Part of a small language model's weights.
Training: a variant of SOAP for these matrices, 119M tokens, 3638 steps.
Each number is 500 + 25 x the weight over its row's rms, rounded and kept within 0 to 999. Layers, rows and columns count from 0. Numbers have three digits each. The size before them is the row's rms in percent of the matrix's.

# layer 10 MLP up, 384x96, rms 0.0744, rows 108-180, columns 0-95
102:500455518488531493530487503517500466461507460535514546519488490444472529489530512490486492498487502524487521505505501463523515499490505549518467508448521501562494518500502525505498501406503479483522472532467520493472476482489506466515532485527463506479502513512501534484512484520506533528
108:529537491518470512501502501514507501496549525527502477531509466534467536474549487469474452523488475525535489497541528469506492481544487517496515478521525491510563504516512550517492478536499465506474479512479493500520500491508483465471504460473536471522486444494483487471474526515497537510
118:476538516521533505539488499474500488486523504508509535462483482508508535487487493485550490460496486492489499490490535499499486494523475511455493524500499483535497547493477508509482506510465452546531459441480488525472517508487442484497484501529499468570515475494541500535470525501546508505
103:502513519465515529504512514535467484464476511586483462489467488484510540469540539514488493500503477505511460472479486559516473500524530491515505506490520480512508520560489501507491509508510480479496477520483493506487481509484488490561465524509511525459474492480477499492537569500495484512
094:485499499487489496523479490476527463467493463475489511499479502503518517537494530458518481469486496539473503480457501526457489477486549546492481505502488500505524523516511470453497491504555495448489479470499506477486488524512500514507480485486449490473451448474484524523454547515463464482
101:511524521515498477524468477500531489502489524532487478478512548525505489543480455491476470519479544505473469504457542493508549480495497452487509531480456516493474480458528513566499489512507468480492517481492474512498503520473513511499519510513504507530499516461483536417508488501484493473
097:523528502489536483522508529517474493528491495536512486516522526450514498484509506507503505501506457525509532492527489433527487509538556513502493516514515504529490532504518497509468542478518507473562490488515521491501494454503441474500495555535515534555541488516470482466521504499521511514
104:475515502445466525505478478457475490483508498505528507468464525444471490518486521500512480503526489514459452478496482499474481492549493485507503497480498500472465444491522482495459491532506491469452478448478493502480482544525510498539520494527529486502486478462540535524510511493507464469
095:475507489504509526528536490514514470513453468466484521465525483527547467468513432515503502493507493478508502488505525514470540498476505501477473528528553470511526505479516507509497492460477491486468508514477500481479517469492516431506435494508463485513487540529470533517500480463519499492
099:477471462498470504469523474512462481472517514527499477486506493513524564522464499486497501491496471452503483516491460513467544503444504506463515486505424522495507473554461490500490518490541469510510511461469478522509467490490477456493531510490477514495508521475499492490488487501471480461
089:457513536481490509493502487498500517476474487525475522473513509548499453503499488527460534504480497539496520480486522489518481431517482468475487529485477468441464528485536522491497431502513479479527507482518515504516506498443493478497479486479512481508525501500490473450480560494515492493
104:500508541535505534504521486495492490482467503474491476506468512485501465467492507471447433481512516435510486485542478529458521469507492511474520451461505509492504535485482452527474470484467462481461475486485491493475498497523518536472487480459491504510476479499511514481476487476463475506
098:518503495551495477476467544458498492502501496481483541453471520517482500522494503486497515475471477499474453467459455518491524520492502500455471521493454504476467461466510462530465524486495504488505524488486514463513470497498506441483511508542489505462481535493469475517487476455519522488
107:472461485503521431470489504487471465444491524471511527493517471484491458532524476480473493483543549479522484457514496522507500468525509531482462468502519466503487500509474499490487485530499476487485471471512470523541485516485525497460485461435510484543499504519489505500486513515472491492
100:506498520501526502470458519536530473489507512466516488482569460513519542494544497502503450498481518521516479479502521435516538491501492495489491469475564470487492464460521509481468494522531464487482529521492497488509469488521541471488477481461526494495474471496514488503517505507467490535
104:559541503489513532524461471504481512473453510502509495492519495490527495498544494457479470527483488472457488505512493475527469490549519506484505538487468506539540517503504526550507475499516512516479443511529486477493496513508495502512513522529501483481472470475455444513508497444501528474
103:495473511481518516513505434498508489502537480527539470471516489498464569493480514471464461516490501479525464491513510458526527461464468500523500521489540472524459500490484471511476478498523514526539476474530531540506476499506470481506531498498490548511501496507506445507509502491456502483
100:503520475541497527511506521526516520512519502534517505534491487550528452523491507499524475505496483534447498479547527512493484486532472484490470497520451483508551527479506457480514476530511452482529540506496482487480458473541548448496519504518534468529486493484491522497480509512512508524
103:466557514533520474472483494508504481498520488532562529518526486480483511474502468472466465513496520497526465460521500511526483442540490511496497454460492526513518495528469505474492459497498494486498536486543474532498473502481485526470498513542452478467522487531483472473515512492527502504
093:506479455521520536525527529476493497461488515542521467510449526475484514515446489578494462462491482506508485461519508538460525479495491546487450493452514489507528476495488515478502505521517491462480483491490487503515484506483468482495508507470483519508464532509523518481537467490519517488
103:463541522514474527480457525508445448476548460497521479479532490508487513468492476504499495507493501491458469497511528512495500503498495488486548501497533513519502489469467502497487480467482463462478487493479522470513494478507462529534472524493477501507513438470523439480519496484473454486
099:530497459469530496548550500484494500501465533489521515512519510481494512473483468476473478454495515509547478497479451489525523511526537499492498523469535468541516517536536483537522521518513517465496497507485493538473515479476485515528487530513524488530458565501493477507507528458480502518
087:470505505512460512518484469462524523532525470506529459506499480525510500458441496526512503487462518519509522486487503490467515528485493525439492452493465515463460471504498528484486506465536461497475524481514501489456490469491527459500482504503506487476479507467479511552490469455527507490
119:503500506470499522494509455449514507478493524525523503464481495521466530484486505501493517511475484454498460453456482508492514476465512467441469497517533470501523518500522494500507466563483469527500489480504516470544476463500522467534499463509524512495451468499522474508510508487475530460
097:504537479492519469465520484536541511486509512476444495471548511491471509478519493483513534461484509459493490487512485489477538501551503449473538515513517481499501541543488491535503493510477516544510457533505524460512444479521469552479504461506480506506489513518497504503513505482487504463
095:465529476514473516523498542508482446490489488565553501445509511496510479515464511506468486530494500533530482471477473529511507445488520510516509517504480514498512459481472506515473462491509476519505469454466542512510477545500497452536502503509509482490506472514519458515527482498467503490
095:511454480532536469510484487494487471485487513523489471521467533494469533469534503495512477458519517510502487515461527485543531469495460525500505532477479531515476499488520557531496534507536441464537503514447459503504517486471480490495487492484490496492523470497517536501522496507492443487
098:465518479478458459506529487523489482526526471458508475474484521457515449460486469504456499498469482524525509486484507477510453516493468494493489508494466475492539505528501532521502461467510461503503485490492473471448498474447487458496533491500519514527534498474539521481494469480478509526
098:507525498484502474472471471581540464484513545508482508495535498491507483502469473536502457492433502494495507507529504502528522483523469481506492478491493474507470468481490495505494492491521522461495468441508515454520469493535514520475486440455532480505497460497494489510502479504515512525
092:513529548545522528494485438449482495489506487519479477490467504446450511501508468508494512469491517482486479485492489537488527522494482497489488519500497492530476499529501511547528538534509491466469512486510498502485491527443476494504508481520485530468457513508511516448455520486468451515
105:547524495528486513535484529518473488493537513490516537458483467490515476493495436487472492522482507498476488462496492477482516495520510434537515503498515509495502521485529541525494425515521526494497514499475482489516492479480494454509540493486467495479466491509543458486525489520451463492
102:518498486509465553518463476509521494569513525481521522468497503538517463524528477522503448508509499503472531483457507477488523478490505473479450492511479495459487509519532479484536492495518474515473495514430481472471477462535535491481503517493484488522468474523466470495518470498493501506
099:473474516507474525489495514461480482448516445535484507507512483497490525496474489485496474473480481504489475522487487453449482461504534486437495494473488493486485488484497466495474508537512461491525467516462541473491519526464481544510479512450509474546512498507492486521502481496506451462
089:491508462488488522516519537494498467497499526497463523501529493511513474506474517515447491478503487478482471491467487492478503494505473545515471491447547456529489517506472526517493485510545526487539470471513502504497529492470534483437535499491495446548443521465479489478510508496535489510
098:510501515504534488523495505491494509480515519508558527495494496493534515501545529471516496511546539474497524471503531493485546520495538516481486504511513460480464516445495495514560502533467469496513486534499491459511495482460510525478494503500520518486464504494527546488486458492455504427
105:485488506490503510500477487491440474530481501522475509529503502447527499494512460483494519464480499525514446497495514504482543490487496513511510540474434509496443498462532500503494519481532518486489543501522529448491481490503460476494509474476499530482432519485485496482487517479479473447
102:470516519480493548478507529480495450483507501513490507547497498517500489500490458501478468499533459507488489472489491495528518477500481534494493472482489465522511488510439439472519514481473470520536454509462502489538472484491511519500496460494493502457494495467498549482484553462530536475
101:465467472531518519506529511531545473506503534525512487492468464479515504541504489507495453483477501526456483486529519525447533510503506511474495456492567504512500509478498496488491474509493515498508506520500493477471480475548527487533502492464521518556487476472460441487512508518464504528
089:468472492490482495507527452478503543530475495517467493467458500504522522485526479432530518537521496463478496503518494492527533489449494462474474466479515521468466523486509539490490512472500500478477488518477516478516526477500484499515500486520499491570504459526471532489518478532455483498
097:530511480511480522491510430490450557453509478502497508448495474490497485521485461517496445471507470519493518472495533478511495492498500501494560535494497482491573504466478518517494485480532501515503478513495527510501495544502507532549500466484512479491496506471451496503487499476488502537
090:492526483511503499496443520494491498466512520483495514501519481476503511519502448532479491506487484493517479534508515470506509508484534511491514524512539483538511515507506474543481526517569497481519524489509550541491522515521483475484524480514569466545496560521477516545537478514526488465
100:498462508498503514496449487479481479504509535479470466498522505474507514462554480505505485513475474468504494483507520485515528484522495472460496473500481491511551489487493525528470480493514465510489474518485536506536432503528539502471488482510504521475558502431499484486492471497547461467
091:474528453515452455545525491519489548515527487553466522470492533500514495506481499440493450474488524496501510511491526470476565459482536512459528478496466484521497498491469500499504507478502545514526504470489484522507540511493505497511485502486501536510535480486489513544527495485513507491
101:509505482495492542498516526476490522495494487515512506488500510491533474537486449514536509472526468476501494534488497530471561494508476493496480550533544464542498494491490490496526525507520519453542492504553540490525492513474520524528502515488445521534523488493559513498524500464515540514
098:534498469523497488469445455486492469532556500500492489493480449485504548542506489528431496487471505484509475493497493541490494521545485540514482489493457504505494480515532484524459508497538523500485510492483491479499467497511512510502515524536478506497469507543466469517486566479497502505
106:549494479493496499490511458445491484497479530496496475466498524470465508493495479490502487461540516504528513499531511486489526539503551504449506459506553444508486491438463468499479508494533505470527490498465491538489483492502520529492472483524458484512524509459483471530487515499484510474
094:488518508545487506476527466499510451487538517509477488514521544457498485511493498504522502478490476489495534536473521520483516505510540477481495530513504455513494495487519552502529487444477519523502452488515487525471522412475542493487495542523522489539493497485488516528517495477477481476
092:508506501537481490495501480486501526541499484489530515518523489544510481448525494503463471486507464476510493448508490501439509473491480491496487530445459498488499509489501487512472466507493481474464487483519428488466524464529497488475509452504462539503492494493508483453511479460548504492
094:529511482479529496496443485552479496526474539499494481487519521473503490486495511556506516489507499449500481481499489529558537488465458469488487502508442468533504530504495522488487483501511462488498540514515460520532530465522484490489484515522470496539532498493493514502553495527455524494
095:514510496511477464529510506496489458463503480493517525527504508454470479492473509515501463492555538520527520502512521529487451494502464482500533468475480463528461526481459487457478506505530530530522483469497506485505481487516469491480528476531461505499483527533466528509538480496439510531
107:495479464464506450484543520487492520552489501518522515473453490484496514488486470477484464475512511503501519463544493497464563503548485474472484474487520468516494515488429498492517476528483496498500499498534524461564520481509498550493490519492523511491526493510489460497517464494491511503
090:489489492500481484515522474465483483486490488448486530530536485486501526495484489478482489519505518557479511526460494457487546501475547492510469501445506450504488518457522457489439481565518530509484477521501528516489490528475519529499512518532487488524467485488508522484516524480509534497
100:475467551496484512501477504501466475499484491500478466458519511523498534509503487515517493468518521518534449503486478496497518533503504523496531450500503510542491551502471428489495533494527461484548499471477499521507465512489502489486516472515519496486499454463506575468495467478495490508
102:495516508513476465508465474492506452534469458493449488462514523534518484520510493504501470534505498530481473470504513493499506472502495513506503513463520437508483521553550523513492515478511463505532510535467503462534519477496460495484519500524454513508508489524512496460502500446482474452
097:508522472515495535525520500465502513531488503525469464536501497526522509524522471514493463505509467501458481516517503488464492461492504488525477485452524445506529494460491480464518505502530518531487469501548474524502450488502468479480535461521470505526496487487502430534493508506503539463
100:513496485523453535483483483499491491468496480512506469480467475518519491519537486496457488452492508502513470499535537481539531480500470515512458525481483506551480487491444522497548479490464484495507473468496480462477523459482512498442522486482545533496522525485519540494462502501529514486
104:495539518536510511500533446521511505549494467518499526442513470515487486473462512488467468508529492506500453451498552491502496498491538477513504518540496493478466524501460477498514459501479502517480500525496494479505517477480494511504474474495504523492510478433475580493482494486477503495
091:499508473503484498551502437506484460484467533499507521472502474521477500507488497542465493477521472534510472505515454478512507493509441504529519466492503497530508510500506492533496460507507466533491488486527530453498448461506551476530520507533510523462477506484487465528473472491529506535
100:517453474484568532548488473518508530533473477515492519489470494497488452466493464528513493503490509508523487455524496501486485533523513452488463461536502505509548493471516467504477494542484498500525505504520522494537468539518505539506473473537506523523522512507491546522537505503526518503
086:521494476462502513516482471499472467521486494480527452509542525497501496474537508478509490468485485532513453459439513478504484458525465505525515520497549500514478530499476514485523455513533462493509503511532559515461529528490503504492529490471515504508478470536507481532494519513547500469
104:494504477523499506462506459498528501523514489500518521487505463525458481514527476503444488495538493510530514444518481437494521535482526503482505439498501538507504508484493460476541481531521537512502535479494496441514507497520501501501505510477472525482508489482528511450535449486468491522
107:545457490473482522481523501500512522492469522514474465469488526499497501509536520520479516492507522482506493452460567513496481482564511484518467508493512515548489524498476495489478536504507462550489551492511545520493473457520502509499526502529513510508523486471509527538467540498464512483
103:464494480477503472484531466539480473477501471499466463516515513499527531476486506499495413502523522511501443488500473523494466477508467504514505480516479512502542507508550525492480465509495463501497503477546440503491539474495502445522526517500476473511501490515492509491513529496515452478
111:504451481511477511501479482477504468429501482498451495509511500478507480452537458489469491470503517516497482512499478492504507513473504502501480431464499499485490500477545522532471465523487459475513478530473461483497472524476434479467491535464518486493492503483473504516528489463477503512
102:513472483504506547463481498476466470506522458535504499521507438495483491506450487492516512536522486499507494488463470525481485498497500469522513494493501427520481450542473497498486468495519447490474496457494498496480468512495443490470503479498492482490444486502545529490522509499471515517
112:493524466491487508456512441511489472492495477512530525454486510491529508473526477513474503457533466475487481514499519503518517479512541488524505517456455463505532485501484510485476451485468502503487522465461494485484501450472489475490490495482480491469482532539497554451524510506453479485
093:440483485512484494523533528538507477533475484507481521471498460497476478507498526517487486487498509464482433433538498503464488491478518526531485481467530483499510503502506448508473532473491542475492518512537456506465463490485505505547478501501480471509487497508495474476511540506457511519
101:544520515539515498523483477506474482466420465495502487475498543522501481536474503528503492478508500470496537525456491522493498488554515482515500522464508532490511543483529459512473481530536508508483500506510510448516473478492515527497504468523488513500521473505561487502502512478509473445
094:497456474489527481529452501470498486529513492520518479492524527513486515470462537479527453508505521525455526480530496441510515465493520476509494519487464543484541504465500527496500473490538489509515465476479517458490536499467481543512495461505476488510466513518461478511523507466493456487
101:486494468531509486473527518528531483488463533501447505494473503502509496507513511520444497512472499465531480455518465479493513516500445501465489508514499512489539499516455477484537507497484513503436532500480480464458461442469515479482489529496486509505516512498475513562512524512527505478
107:435502443518503484503475512512478467477519475525473487488447488456517494482497467518467478492505500500544484512510515519493518486472511535494514487475485496505495471464527492467473508512485474477467514484459522477521480486467454460471509472487514460477534551462495502449488479517493523525
091:542525474519562560482518468512483495538506483496509520463557478505496490496478512542527508502522505480499462484487507513447507549508506485510462506543503495546518487511496501523496495498470492510470477501535505485484509500452527503452520494552497499469535490474522530513517497472550498493
102:480537482497490505523509447490486518475503527524502515471466458461436479504490506470505483495495506537521508523539487522508507486493481495511488526505455481545518475521431518485512529508485504510483506485452494451492527503431505492532455495518482558517475491500474501473494477486491513501
# layer 10 MLP down (transposed), 384x96, rms 0.0745, rows 108-179, columns 0-95
107:429511456507507530534504495501476518487537536519479485450485510473508488501548483485471474479490503501518454487532518478483517508516495491529464549479508490495467450445470499519482518497476509457494492463476504530517507503529483519558527514512491528473498545522510488505503474498477471490
123:476507538493496498538530501491458460470461470526484500506462472477518489472451529517521494539511525486488518522455488530514519532493500449520518535445503491481506486461501515520478463531503460536502488502498485455485464541502494508520492515488470542491455475520526536502520476493504487498
111:482534519490490482538455459509502480517499500487490506504450456508512544501477505530496492475512467487467527472494520525520460472507483502477474515499518496531542535490479466486498534484456480506543480481441478540531490454502467530513525465483499535525514524483527475519533496528505476493
115:505511507532439466534517511449465521530510446516489508477523499511476467496519511478447537516484530498541513492495468445547489497489525477494520463493480494499498514500509528495479508490506501518507522462497506491487477531536517481490489556511572479504509509510492520480522510460537477513
081:484504484538494518496476490516463505484481475482511490485465500463510519461513495521503482487504465462514507507466462474530488500441421488503504500513482489508497451524510507518481542471513486509528515533493497515514465426495554534506496518491505493553536534526493498467501473522520484509
108:498514514465485476494490490509483495490528477499493515512504508461488530494503562508488503487492475502489492486539496519536489503470495481482529503491517525477511509468507535528558537471542575498450522498505467502421499491479521463484510510484494521495516529484526512492477538501499473432
089:504500504477458477537472519457483497501490558478533515475487485476518486524519506514486492473492504516534473457487507533475512511475545507453492441512471457511461501482508500458536486489497478473470527502559491522458506503494529455508515496517481531489513504490501484556491475492489457499
087:505528526478524493499490525541527511481495544553481535481520472500539458519480458493497509498497504492524502536513514483516506482523534522505464478520468539547482481519475497439477494513497459549536497522508524490544522521498486493514553457516530526506471510521519535521496502497478473516
087:510507517519487509515542530511465523487477472520521497524503471518520504516506553501521534514489481509512533472511483475545469511532485459481474542500519501500508478540526518495525505549516532525532505561491535495480505453510481493496494494520527488504496536495538545543511522573483508520
097:499534518536481487519503503511502490524486501481484523570507496487466427509526484484463534519477525522496549485506500478517441478520527492527495455484518492517492509474516503471449459513495515516473490509505491516478521532450494543481504516491503549536479456502488516488494525492492477537
075:518481487491483491473510532458570453499526526498525473494505530481483507507529499519532465494513511480486449470499462478505513491503489511491521490527483483548527478520478466516524552547541502479495454454498494507488505500567485536503524503534528515513465515479511497530509477492494513526
080:507538472472476478475470518493497510491483485525519477522513449488509505532448556503499517521484473484492541494485489496505453470467503484474495541493492532488480432543474484479501472501467515501543538507513490493530503506438521491492491460473484484488481505476486476478475461499528532481
093:482496467469477507538528462551497482480502526509465459511496485496491514469515478509464508518526540499514522512506545513474472535513487501544524499489537453523541531507476529500501501488504468509474470514502482535528489496510481515532497529455530512575498481514527521469526482531475472490
113:506538499483488502488487492495535524548490479534538500499482479505483535523529524507493508485481494481557514489498488497523534514456536555501490472515536502470482515470507479508516497535490529515473536508455469509445516522478478496529476475533520511492492505477508485456474487431484551521
097:540506503517477490532497548499461514485502520527490481475481525513519545527517513464512454548446521502502511540457504480467473458517490528525514501515520497539518518482539527452512502497465479476494522494505480516510491500507502489514497493507428545464475501470513487476461468513504516475
110:488507468519477512543503465507507455490524468507518507544506499503511537492432504508486541489543487518470479497490502456488443520526524534518478468504522485516519489515496461519472483502525479493478480528552459513500463523462496494522501489506480545496511508468459523481483532483465532509
111:497479526515516492498510488527495487454505515468468532506503496523564528549500503499485529498462480433473487503482493517526532455534485514515480517523499509494505507486481496509469551473503491474477484486474486460517544468478479452516488502525468479511526491469490526489499536519467564486
097:520489556490506485481468488517496457489515478437503505499549520498543510545515501490528459508506485487522460489534503532486486510473509519461535521521508549498501556453461511537455524509497528501511515527520500469491506516488461491490506484499481484481502503479475501471494463459459499527
111:444503512523534499523514516506475541449498539515490495511501472526528477492518484485514514483475505501490493521482529476475580517514520532549474494504462498492487457488565481520510493503471533465565499503484483487536504545503478485473534482488505535502497523465493519488507486494510497478
095:501461486506543498477525496504476494452466476477481465507490503541471500517466539551484465492461527483529513509467447496467473545494528522526520495509494519499502483447456540483456516485457514463513518495475525519524463492480497491493487518483490497487477538530513525515482463495515491497
110:508505489486549506441566503478478522459520522507532524499534491493513566497513547548527476516492489502490488478530479522480536509500489467531477510490532522529479497502486526518493495449469494490475477523520517531448526486486513448533503517509479499491490503465495519496477503503470532479
116:447524500517487523503536578541517536469512536485511511494508505513497521528518470496515510508536445491494489501435533498523492441466482503478545498508486525526484493492501521485489512508509476489501525488514526521520490476507499453508501484475524469535506491526477512534449525497489466533
080:490487444472520478460493514516480479473499502467500505481490488495556487506531498480502502481525510472489452457491527540549505444510497456530498543499462484535527489475505509513501522554479507469523464514469512505526486471495476543487519499489507527535494475469483489491449502521495485467
144:508484486506488510490570508475503483453533503468484468489468466515489478509535527487493545493467492514553487474521468518506553499504548493494477520514498507455511542475499537494541481526542487476502470500507499500545499532513485499552476476485523485488527528493533484481509521539494517520
095:493451520532541540504509480536493457488500470504518455534495508504489507476447443537449523521512531531537520494473520497503462534501469498517525512531482482468500526483528505493501443516508509485506495490484482527496503535528472490532495506481470521492517513496511503513435493503470461485
106:456479517522516433512493460500527521520507484474467517580500525464507444507453520522506509489498490545512541476499481508494494455506523495486490479490499467495464464544508535519492473473502524497516511511497515489505502482559486507501483508500484502517491514496459477527459460474503502522
106:500463471495547454501522473493536536527425465478537533508483478514502491484515515488485510524497478493499536481530467500508511469480453508513510490509521438503501525474526550476513523497531498489490516541484480478508525498471524530515489521466519496533490477472499441519463511502499512494
096:507480553513533501551493495498524500499462552446510517518539500536496459530494526508463534491518507530442498532476491511482517479494514476515430469496508537526510507483459512509489500539524510516483512512483492530509503480464511524484488490501540542503517475484537496479481500514462477525
091:500487512496484466471528469521517544518473534504522487500538476499450451501507507491510518464516485515494455440469497471461529516486447492481489471486524507507492552485524506490501505455481525514514495509531509547444519505518495479525495530498545458489516505496508515487497471490521477454
089:487491484481520506504493481487528471505514517524526477512485514500476537528494501457531468493476453468475512526476491512502457475512467512469533438497510471464503516469501509451509472496546490520516509546472499480496529493531495456459503472478508467482517505502524440484443500514489467521
121:494500479475535521465504487496475521536496510494490499534511505499463516440478502494536470497543489511543483561536504528502479467517497484490487502502525489431553488470482492516503489466511494512479454475443505491501495476496516493475501474492533495517517559550503513545487492517511526494
104:513519538492487523537505480503520534471474515539444448489488540496543498559456501496489500509525544473483508501489503512506474492518502529490538517507507520533534462498530487488478515478491548488530512473516502487525481499484461481545505535498483492507517509504537523518496498530431526476
092:511462512483480461526511495493485489516476502542516506515490547515481507560478475539474504491501506497510450486526516518516467470479498494466477502514503532537507489555477478498553489499507513485464479472487472509516490451485538537494537435534452506503497512504508541507499502483541509530
091:496506541527513485487515466500500492491541504529479478502506501508486470462499518516563477513514481469545522502491508468551510556515518497497531498485518509479488507505521507559498497505505495496470516507530510474542487522510475449579482503468484476486483451518547469523503477528472499490
120:491490477524472462549484501512515491492475513503448540507544515523522470511504531521509478481521538506473467491450496514509514499494493522458515504481548520522510494524494519513523546480442478509470543487499493515479511507526544477493509509503520490528509470502529482543516510441559489478
099:516531518495508494500455522453482461462502556528504527479494480491512469520522528490513508487469495481497537509496510496479480480479512500472488450518499517501491496484494495462500526573546509505490498550477503476488517477470526510501536451464486500470501487561556477508515541512491489516
102:472520482494464495520503491463502529501552491504475466518537484517486495493482521533473471544516480501507541513485514478483502541474447508489552518478490550480548476512517510453523500500495539542504505485495521497475513516498544457500519520499522468488514506529472481506452474490523544464
103:481492553504450497501542482470460499480528487476489496456540475498484532506527474531488524483518534497500487506497487482524508537523469498450446524484474517531524517488485483491505548521475521492494467488513492540516471510497549490540503509511527465530511480473503467496562525499528487514
078:459470491523543532486547547475497479507470468476487537489497488490504441518486461509459506467513523521520503492505528507494490475521505510504541518502483511542497438487450500496465488511503495494543506466472523473480479527526522518464523489519517538499527522474454527512493522483533511489
094:504520515519464534506499514492416459513500536497480501492496507487515477466486518454536470470478488484481509541570535462516470466549495519490492471483509508461469491479501474468525534456494488499500475551501512475548490497508499485482516508516494494507492519503513493497464508509485532473
088:485469475513527472537558474500477518502482481477520504530512495495535470503525505468549521493452519502489540457498460529501504496488521463530500497543498533498505461483474505507512482481474525486480501540526484487508455531476533473522512488528504533521476448494542504485493465521545506517
097:525530479460521484493502546433507473519479489503503522541470447491514547547513497514469487496475477510464479469483446460483490518531487562499486497519513486520475506492488488501530497532499443488490496530502484496489507504502493463548495472499505499463498456490473514500494468505523525528
082:528481507499512490527504490430500507506537476460518494493495502520520513495543498498511489466521530474522478529509509553524514499435466469488457483534513519521526495468505516490480520505534533512493523512513474464542484484548462541481497529520517506472501482492556510547533496488512487511
096:503511487518520513506514520469466523514486530487499497509520533490493503499430527525486529553471505497516461453473506494554484477537510519449478496492516536523468510516502516482528477480502506528510469504483481483514484513527465490473491481580457457493512523488476485513508463519508465516
112:521484494511485509502529487478499506471462478528445497496563489456520489496493499502507559490484521491499482511486503518446489484470503527491499523473442514501485487494437495522531547480535500494519491510492469505510554483511454487511483525487519477465522511470478495513489488528516513430
098:493479471477537503516476492493521522469479494523518485558500505506493483507507483548498518492505480500485511493469517509553488462475491531550478469482520491547502475491518553476446531536494497464488502498462507460521474488495479481471506532461501483457468518484499516488473517512473455449
102:492463472524500479489501522501483460501485510468479516492494473524453483518527467496487473481507505488520477463484520488477432493525520489492480533543484457498492475467476484454518438488507498517528502524524512502539533500508504530521495541529492489451523517453550523516460500512470507509
076:442543488461511514531521509456476484478503484475506473538512466501480485506504507477492496490499453515484513530476497513507526471498484485512484506502493492485497472505528503494558514505523466496544515464492464477531474554578546499487488512447469483528493522484483487492505515534511534475
084:497533555515469537461512506501504481472495551498510555513488485482494511484532497497512528527468495509474499521488493456469478489480496500496529493468530435491498477537488484483517500449530532520514478471530480500438487518558521512480475485512527516521482461489498495500510514523527467467
102:483492485512518488478532469494488503488470468535457479511481482556523512495536537501492510491478500468498496456505491512497514524495487543454463498534516488481563484534522541484481498475446485514502506541558524509527530482462484486497472497469458491486523477512518503510491481543515531480
117:494515490556508474505473559479506498545518501510495518505509515566489495519515454462455514489505488471505481475558518474496477473478453468489440506518528486501497507484516480502514515486496457486515508481472522480472520472461521490471517518495481500501522544551506515515487504516495452483
094:496499493491490472550485490480509538546486532447536505546547482523552488526481465522522532498496487485532511459497503507490512489486531502551552505502469508494503498469475521468548524475493503496483500510539492506539501474458493453487518520455530496515504486478509495485549489508498495476
102:520532499495505551516503504487458526529485479505500505490521533531493519496485493522455541539518502514500503528515504517531498498493472467545521522506530506509521504496567521523546436565517543503486526476488473547508493514545517506502493519529484521510501504516447504481495502548508503506
114:502503491498486535510513503537485474515485497511529529499512458504488500527490530516514491517528470546495465515478510516490494482517526569523550514535505440475500497559498475531524505474544513482529538484486514513449540498506556504469528462477521530512522483547491490499499503513510490493
106:502518534533523494495534509509488512475503490484511501439490502498521528509490520514468489506484479485499440518476506457547485539503516504465494496500462521526493560482508523518521497485536485465508534496450509543490483549447537496488472506519462510518500515496496460499540477505447495525
109:487444505477539467455517462520447486534487487496558519517483481504490478530528501495473495548522554485512483483492503517463489533464525531462461540507514516471500471542520483498540514487527492489464515497499490499476522495512531483473514500484520505476505446515501488474485462512490480507
111:488461450502507504500519503535523499526524497494485496493528477529505488483537499498491497493513517487550504499516487457520532542489477503526509506452521481536485516484526462498509434517475462479524524562510486490477513499491503534467547505476567504544466531516502478491497457503489504527
104:477484570502471505485523480491485519474477492459508491491469467526518481521483479509482462538522524486444542545494509481501481499507510501525477477467518525491493506542510504490524479444503485504541504523543510517499528503496523440495512529493521466494479470519490461519519474529554477509
111:507524471532531499491449485522543479476513534507502436523531487533500477499483531461512463479521524535459524524528509512472555467504501530493491499533471496475465474512501542490514510498482496482516518477455516491518529475507498493488484499466487465479483493571549500496520515508515502494
090:535531461467463498496517518490510517465512479422488490514474482492516489488509475510478438508505509503499490533491556506461461504493544504462501490539466464507516512457477513512480518496505496531502510479510500498551495503489493512503489520526506557529509472482472514493512496543433509502
099:511483482458532524507512519511535502528490514479499504513447504464510510462495487558527487483473506540488508448489497475491486495550498491517528524511502524501468488516486522492577480570496439518506480473485497513471488511523531522478481487504529516491494543478487499513510501483494453529
123:503484494544517513460521499499502515487454502507517493504530476530459501513533507508503544503529440495485473475489530512506483473511492467477490545519531507500501454494527502502472487526499489517511506502558548496457497516534488532478548566497510524481475505498512497472455491449465501516
099:503499532473548523486499488471485472502520526495491498531492527497483534466491481450486512495510461505491491566543533498520502509514477479519510479469496534478490476498435520536497511541493535485467525485470459529547505502550520521506478486535524501465464504518487536507494458496514519509
108:536525491501512521465493565479488465437536504490522491455503501526523510486499517529501558498507498513517467478519511497496477514500447526513538501506496522499509503504490496544527521493512499502531520553477467495486498464491493475461502515523519450465536495526444505516513501556478494493
092:531500492514510452535449513541485475512526517459520527513504553505440520483526505523567448521514522472491490511513491493469539465450541460497507483523498524495495494488490500466474502536497489497494492495465529492527527497451493508497515482517486490510524547497494500513480514474504523470
115:511490508488500485520460449455505523533544520472530503485503506510475481493498525503479515506527559510525481466490508571515482508522546443507490483547481504491503479549487521479465488498501498464526481483519481478464509496468515527500469488504486564508483505519483517458520516479527517488
089:467520456490533498533498508523495502492510478474485523510509467473496479470463445488534499494469501499546547525517555463511521480544499518516519504512523526486479528478523510500525498528516429545504505529494498494532508449488507450450474486483506476501512484514499545523502513482494507504
099:493470509487497501504515542524440508478499497497533515508493486448520580470498494475503512495516491499508504556462500520504556487507512484493502532524514493459507496530506467490503462524525468483562516493483510522486504550520482487522484510511472539484503514491531504508520491575491478508
100:535508494517483525510533512489477501489466516478498492473540456480573483517478524525528503461550484497501511471499492532484516502485461504493515467497497487519541516475538518506471464484473527510548510526502520489487544527499473527538481514484513537467534495468519507460453486518537517512
096:495536508496540530510470509503523485531519529504502480500512512498434512497487523528543525478479472472510541561517518442472512478504478494503462459510474523466498483485432515486472493514479504557487472483504522498498489511488496473490493495505522433469515505474508500539465507484504513489
103:484475487462533488471522513546488489512496471529511504491471464480475491528526504454539484516529531491505481493545540442446469515502510471516484465511494507528480530434459498457498503494511509505498505451512504546486468552497497473495524518517512487495512502498509511485543522530489507503
097:473465543512476498468529465522491488471452491464504533520513517514523502482514526492465522472497528521489494541463547511519457533488476529474521513474470472526512496435476436501507526530477465510523519521486509497507567481506476515520516511516500498517524504492534486484495519501503527490